Part of a small language model's weights: a variant of SOAP for these matrices.
Each number is 128 + 24 x the weight over the matrix's rms, rounded and kept within 0 to 255. Layers, rows and columns count from 0.

# layer 9 attention query, 192x224, rms 0.183, rows 0-46, columns 64-95
[[133 128 120 116 130 145 122 157 107  99 113 106 141 163 122 117 156 162 158 115 153  99 129  66 103 136 126 114 132 121 115 126]
 [141  84 100 135 173 139 137 119 119 163 128  85 138  91 132 151 166 147 156 101 142 154 136 160 117 153 114 120 145 151 114 151]
 [164 148 122  91 113 116 126 144 132 118 137  94  98 137  97 104 152 116 118 141 110  77 121 119 168 112 129  93 118  74 124 149]
 [140 122  69 134 129 118 128 125 136 124 115 104 123 103 120 136 125 140 157 144 136 112 162 148 137 133 136 118 164 141 129 124]
 [145 142 128 156 141 126  97  89 152 147 153 145 147 119 120 141 133 120 106 117 113  82 113 125 137 102 118 157 129 121 142 118]
 [160 113 154 121 134 141 101 117 126  95 157 137 120 121  88 144 151  94 146 115 145 123 133 120 158 128 112  97 129 119 147 122]
 [143 163 132 127 139 108 150 119 153 123 129 131 124  92 130 103 154 132 130  87 134 142 142 105 145 116 183 119 143 118 128 104]
 [122 118 154 131  94 126 138 111 122 123 112 131 114 148  96 139 141 139 131 165 122 139 103 134 133 108 122  98 154 119  90 116]
 [145 134 103 130 133 124 169 143 127 173 123 136 131 114 160 145  92 121 110 136 166 110 114 126 104 126 110 104 101  87 127 139]
 [128 129 108 114 135 141  97  86  85 139 151 147 154 125 142 108 147 131 156  92 107 114 125 134 118 168 155 127 113 144 141 129]
 [126 118 142 156 137 108 127 126 159 116 133 148 109 112 153 141 133  80 151  86 112 142 151  96 121 130 135 146 129 141 147 108]
 [159 116 156 119 149  93 138 144 129 133 106  89 170 106  76 157 113 156 116 108 126 121 113 119 134 140 113 138 165 114 118 124]
 [116 129 146 137 125 147  88 155 145 111 138 135 120 128  93 133 108 187  94  72 109 105 122 165  94 172 120 127 126 141 176 159]
 [145 157 169 138 120 121 117 161 155 132  79 147 128 143 138 102 148 118 171 135 137 139 142 119 145 120 134 120 135 130 111 132]
 [125 141 134 113 152 152 156 141 113 138 125 126 115 152 146 131  99 160 149 153 132 108 113 130 148 134 108 133 142 168 132 144]
 [148 157 131 142 130 130  97 131 132 114 129 133 106 130 136 107 110 104 133 175 111 111 138 116 103  90 136 124 112 126 156 153]
 [113 143 151 122 157 162 165 131 118 128 133 137 195 124 170 114 104 153 105 110 107 121 141 118 166 135 133 168 134 133 152 143]
 [115 109 154 113 156 110 174 120 115 117 129 164 119  99  93 118 120 140 125  92 144 125 165 134 148 145 133  87 121 116 154  97]
 [178 120 105 131  87 139 113 138 107  89 123  92 112  93 152 141 132 123 143 138 109 132 105 149 146 152 105 141 121 142 157 142]
 [132 133 131 133 107 122 117 110 100 145 143  94 115 135 105 127 133 124 149 139 111 140 118 143 131 146 118 157 145 142 137 144]
 [108 137 115 119 108  89 114 132 171 141 132 118  90 123 153 153 129 109 108 136 130  96 141 160 127 144 127 110 116 129 152 110]
 [ 97 132 137 123 104  97 140 116 129 128 124 143 144 131 122 133 137 136  87  88 105 145 124 106 101 136 122 150 174 140 181  89]
 [113 102 135 125 145 157  94 123 118 171 124 103 161 125 140 162 129 146 136 132 145 108  92 128 131 166 117 149 141 101 143 155]
 [121 108 106  84 129 113  38 146 112 110 114 135 126 128  94 108  81 122 123 130 138 125 105 115  89 170 117 108  74 121 102 136]
 [135 112 121 121 151 122 137 123 111 112 135 106 152 116 117 107 137 165 142 143 161 121 119 130 115 147 119 126  95 153 118 141]
 [148 123 144 112 142  97 111 152 104 151  96 130 126 154 124 128 139 165 132 125 108 113 133 135 119 126 117 130 135 108 153 151]
 [122 150 166 133 174 125  98 127 163 132 157  90 123 110 135 144 124  85  93  96 119 126 129 136 132 153 135 135 117 138 132  89]
 [146 174 123 124 118 110 124 126 130 150  96 115 148 122 127 104 128 155 125 131 162 117 131 124 101 127 141 106 144 102 132 108]
 [127 126 150 129 126 136 106  95 108 122 102 123 131 139 153 101  88 153 112 165 121 133 127 163 119  83 141 134 106 124  98  99]
 [177 120 129 133 126 130 151 113 112  85  93 126 147 120 145 109 152 109 113  91 129 149 160 137 138 135 115 123 107 135 118 106]
 [119 104 121 130 147 106 129 114 133 149 152 141 117 126 115 111 136  93 124  88 102 144 152 119 105 127 127 111 106 160 147 128]
 [138 156 102 124 135  99 116 109 125 110 133 111 112 126  82 112 106  98  73 148 143 162 139  99 116 163 144 124  89 134  94 135]
 [104 146 148 111 103 157 113 151 130  90 109 126 120  99  91 141 117 159 126 119 141 125 135 126 139 145 130 124 114 139 102 114]
 [141 120 106 169 142 138 129 137 135 154 150 144 123 108 139 128 111 104 113  98 153 153 130 128 165 131 154 102 140 125 121 160]
 [154 106 133 145 138 144 108 135 143 125 134 115 155 137 173 103 108 139 134 141  98 113 177 111 137 128 113 124 123 163 159 150]
 [122 127 111 154 120 102 116 139 104 131  94  90 117 130 117 130 125 139 111 108 104 128 157 141 138 127 107 125 104 125 166 137]
 [113 113 122 104 141 123 132 104 117 145 145  76 124 137 103 135 157 142 138 137 131 140 100 133 149 115 105 105 113 114 166 134]
 [133 133  45 168 132 126 144 109 140 118  83 119 135 146 128 150 120 150 130 119 159 110 164 131 145 102 104 137 140 122 135  84]
 [153 133  92 125 110 130 145 106 133 164 158 166 152 168 149 132 154 144 145 155 152 133 137 110 137  95 114  96 164 130 125 153]
 [150 129 120  72 149 112 146  93 110 118 125 114 130 174 135 161 106 101 112 147 116 141 137  84 151 112 134 134 134 138 135 116]
 [109 147 113 126 116 134 138 150 129  99 133 126 128 144 113  98  98 137 115 125 146 105 152 130 135 120 146  95 152 126 117 125]
 [130 156 123 125 119 102 130  87 122 117 112  99 152 117 132 107 142 132 147 133 129 131 100 139 139 180 120 148 110 149 113 134]
 [124 130 124 122 164 124 121  86 134 103 113 126 163 109 168 143 135 118 110 105 119 123 157 112 130 139 132 110  92 168 136 128]
 [126 142 110 144 148 139 103 141 127 118 169 126 114 116 102 134  96 127 131 113 147 107 108 146 133  97 124 116 130  91 134 110]
 [137 108 122 128 111 108 173 107 123 158 141 104 124 138  90 143 137 110 101 117 125 139 129 120 100 123 128 145 145 116 101 163]
 [130 170 140 130 160 140 131 120 131 134 162 137 101 131 130 122 164 154 108 130 113 120 105 194  83 148 126 124 106 114 117 137]
 [133 164 140 121 100 114 145 122 109 115 173 138 130 136 117 148 150 133 132 105 121 155  84 163 112 114 118 118 100 145 127 122]]
# layer 9 attention key, 192x224, rms 0.189, rows 0-45, columns 64-95
[[100 102  93 105 128 106 179 124 108 138 127 125 111 155 163 122 156 135 163 138 122 115 124 124 109 144 116 123 136 114 122 117]
 [138 128 119  98 119 149 117 118 116 103 140 149 157 156 131 143 160 144 135  96  89 137  99 133 156 141 123  94 122 116 133 128]
 [164 124 149 118 142 143 133 137  90 125 143 114 135 164 123 145 171  93 121 107 139 126 109 158 118 147 113 100  86 133 135 114]
 [136 137 114 140 140 144 130 110 129 116 129 132 110 145 126 145 118 115 138 172 107  87  99 149 150 132 124 147 123 137  94 118]
 [146 166 133 124 129 111 145 165 132 140 105 141 132 112 135 126 115 130 126 154 135  92 115  94 140 114 113 140 111 108 139 127]
 [143 144 111 118 101 117 109 105 129 129  85 132 118 109  99 136 126 113 114 127 108 127 130 140 211 145 103 114 155 142 106 123]
 [119 153 129 113  84 130 129 113 134 147 140 119 130 125 124 150 135 143 129 123 152 155 117 123 130 102 147 105 149 135 127  97]
 [114 106 142 166 162 113 166 102 129 115 148 134 132  77  98 123 136 139  91 124 131 104 148 138 145 157 102 120 129 131 111 166]
 [107 156 120 105 105 115 147 150 120 111 111 134  95 108 147 134 124 155  99 123 156 138 103 134 125 101 120 155 131 114  88 119]
 [118 115 114 103 127 110 110  87 102 137 140 126 152  96 147 126 130 138 158 156 127 110 128 141 153 152 131 146  96 137 127 124]
 [105 134 144 124 100 159 110 117 143 117 140 117 128 122 125 123 130 130 155 134 132 100 131  90 140  91 118 128 134 133 142 138]
 [122 142 114 139 181 147 120 142  96 123 125 116 126  90 130 142 134 125 147 142 116 105 136 151 144 111 115 131 138 110 131 157]
 [113 165  90 114 125 188 137 158  93 104 114 112 106 135 110 121 128 117 104 139 130 148 132 159 128 155 146 133 101 119 106 144]
 [145 118 117 152 104 143 144 119 129 131 115 136  86 108 121 164 153 110 110  93 131 131 176  85  91 130 136 113 157 137 136 122]
 [111 127 110 103 122 139 135 123 123 136 139 131 109 104 159 125 129 121 138 107 129 151 105 130 145 112 120 135 115 119 129 160]
 [139 179 124 137 128 101  95 116 139 125 121  99 137  92 101 120 118 117 130 143 150 138 142 103 135  94 137 154  96 117 200 145]
 [118 158 105 108  94 123 120 123 124 122 110 147 108 128 131 122 110 136 129 127 130 116 125 126 177 141 114 108 124 130 133 135]
 [113 135 108 123 111 136 155 133 137  97 119  98  99 115 126 122 102 110 134 134 153 115 183 162 135 127 130 116 116  82 132 108]
 [148 132 118 109 103 153 113 130 140 100 149  99 102 102 120 118 137 137 135 154  93 119 144 109 145 150 128 120 143 140 150 122]
 [162 117 136 141 154 133 139 115 132 123 109 117 164 137 114 120 134 105 121 126 141 145 141 118 137 137 115 109 157 169  98 111]
 [146 150 108 124 131 115 136 132 170 129 107 141 105 125 143 121 117 101 114 134 136 135 121 121 116 114 146 128 132  92 128 124]
 [114 139 108 141 133 112  75 134 109 116 134 120 115 149 145 152 103 132 111 137 145 125 142  90 131 119 143 180 140 123 108  98]
 [127 126 124 115 129 115 107 102 121 112 144 123 132 127 118 114 151 134 127 120 121 126 137 136 121 111 127 139 139  85 170 116]
 [128 124 103 133 143 116  80 114 102 139  70 159 128 151  86 110  89 138 164 127 109  82 171 150 155 132 134 157 115 104 126 127]
 [156  87 116 116 141 129 131 130 108 132 120 103 143 129 134 134 144 142 131 127 156 126 129 137 122 127 147 113 106 120 131 153]
 [155 141 136 155 123 109 140 117  80 114 149 141 127 147 145 128 148 120 154 155 131  95 142 119 169 136 149 160 120 135 119 100]
 [124 122 110 104 182  94  96  98 144 160 116 106  93 106 147 103 177  76 142 130 136  99 120 125 169 153 119 127 130 153 134 122]
 [125 141 123 162 134 118  98 141 100 121 131 115 144 127 122 103 146 163 104  90 144 134 149 148 117 122 132 135  85 135 174 154]
 [111 131 119 164 144 122 167 110 172 106 102 123 166 122 123  94 106 128 105 145 131 122 129 132 112 136 130 135  82 135 144 114]
 [130 115 145  84 111 151 105 113 106 124 102  83 152 115  96 110 120  95 131 124 106  96 114  98 120 117 129 122 130 151 136 138]
 [115 123 116 112 113 119 109 132 146 133  79 115 114 118 162 138 128 116 134 144  94 122 150 139 156 152 147  99 111 162 161 121]
 [137 123  95 155 134 138 102  98 105 134 115 127 127 129  92 128 120 134 115 112 134 151 131 110 120 143 118 122 111 120  80 121]
 [123 160 146 128 121 143 136 121 118 147 112 129 129 105  99 126 124 158 123 122 134 129  92 107 110 122 103 122 124 102  90 122]
 [140 157 135 138 166 137 133 121 127 138 124 128 127 135 133 160 138 141 115 105 151 158  91 126 138 125 129 150 135 126 131 125]
 [147 144 124 117 116 153  88 107 133 117 152 137 135 121 157 102 146 102 152 179 113 118 127 104 111 115 134 147 127 120 159 120]
 [141 121 112 124 103 142 144 123 140 111 104 107 104 170 108 116 131 136 149 142 147 114 126 129 153 112 124 165 124 144 127 146]
 [137 118 121 147 127 134 122 144 100 111 140 107 160 146 136 113 126 144 165 132 136 126 102 129 138 101 141 112 139 109 158 115]
 [129 119 110 140 135 157 129 124 128 116 129 107 109 101 117 123 116 113 118 108 149 100 144 142 130 125  82 107 140 128 117 146]
 [126 141 150 132 118  84 140 137 106 127 106 115 138 154 147 100 170 157 129 119 139 101 101 136 104 124 124  90 120 116 143 169]
 [116 130 116 102 122 147 136 111 114 102 120 135 135 112  85 125 131 124 127 153 148 122 144 149 115 122 120 175 138 141 113  75]
 [129 131 115 116 118 138 142 119 116 146 126 116 154 101 127 113 157 117  94 122 118 144 119 105 147 135 133 121 141 159 158 109]
 [148 130 129 111 111 116 116  94 113 144 118 129 128 144 118 123 136 120 153 153 167 118 119 138 130 112 107 150 111  95 145 119]
 [119 127 121 130 105  99  91 105 142 119 123 121 140 109 142 101 153  92 129 131 144 136 129 125 119 109 107 106 125 123 126 103]
 [107 131 158 103 161 109 115 117 128 123 143  96 100  97  98 150 121 134 139 118 180 130 125  88 117 145  79 108 102 147 132 137]
 [164  95 122 141 122 107 130 131 117 152 133 139 130 155 146 128 114 132 136 151 136 103 130 166 118 108 108 126 100 107 141 106]
 [133 155 127 126 124 115 108 116 107  93 133 152 127 166 144 138 148 120 152 173 148 130  76 125 127  94 128  98 116 134  86 143]]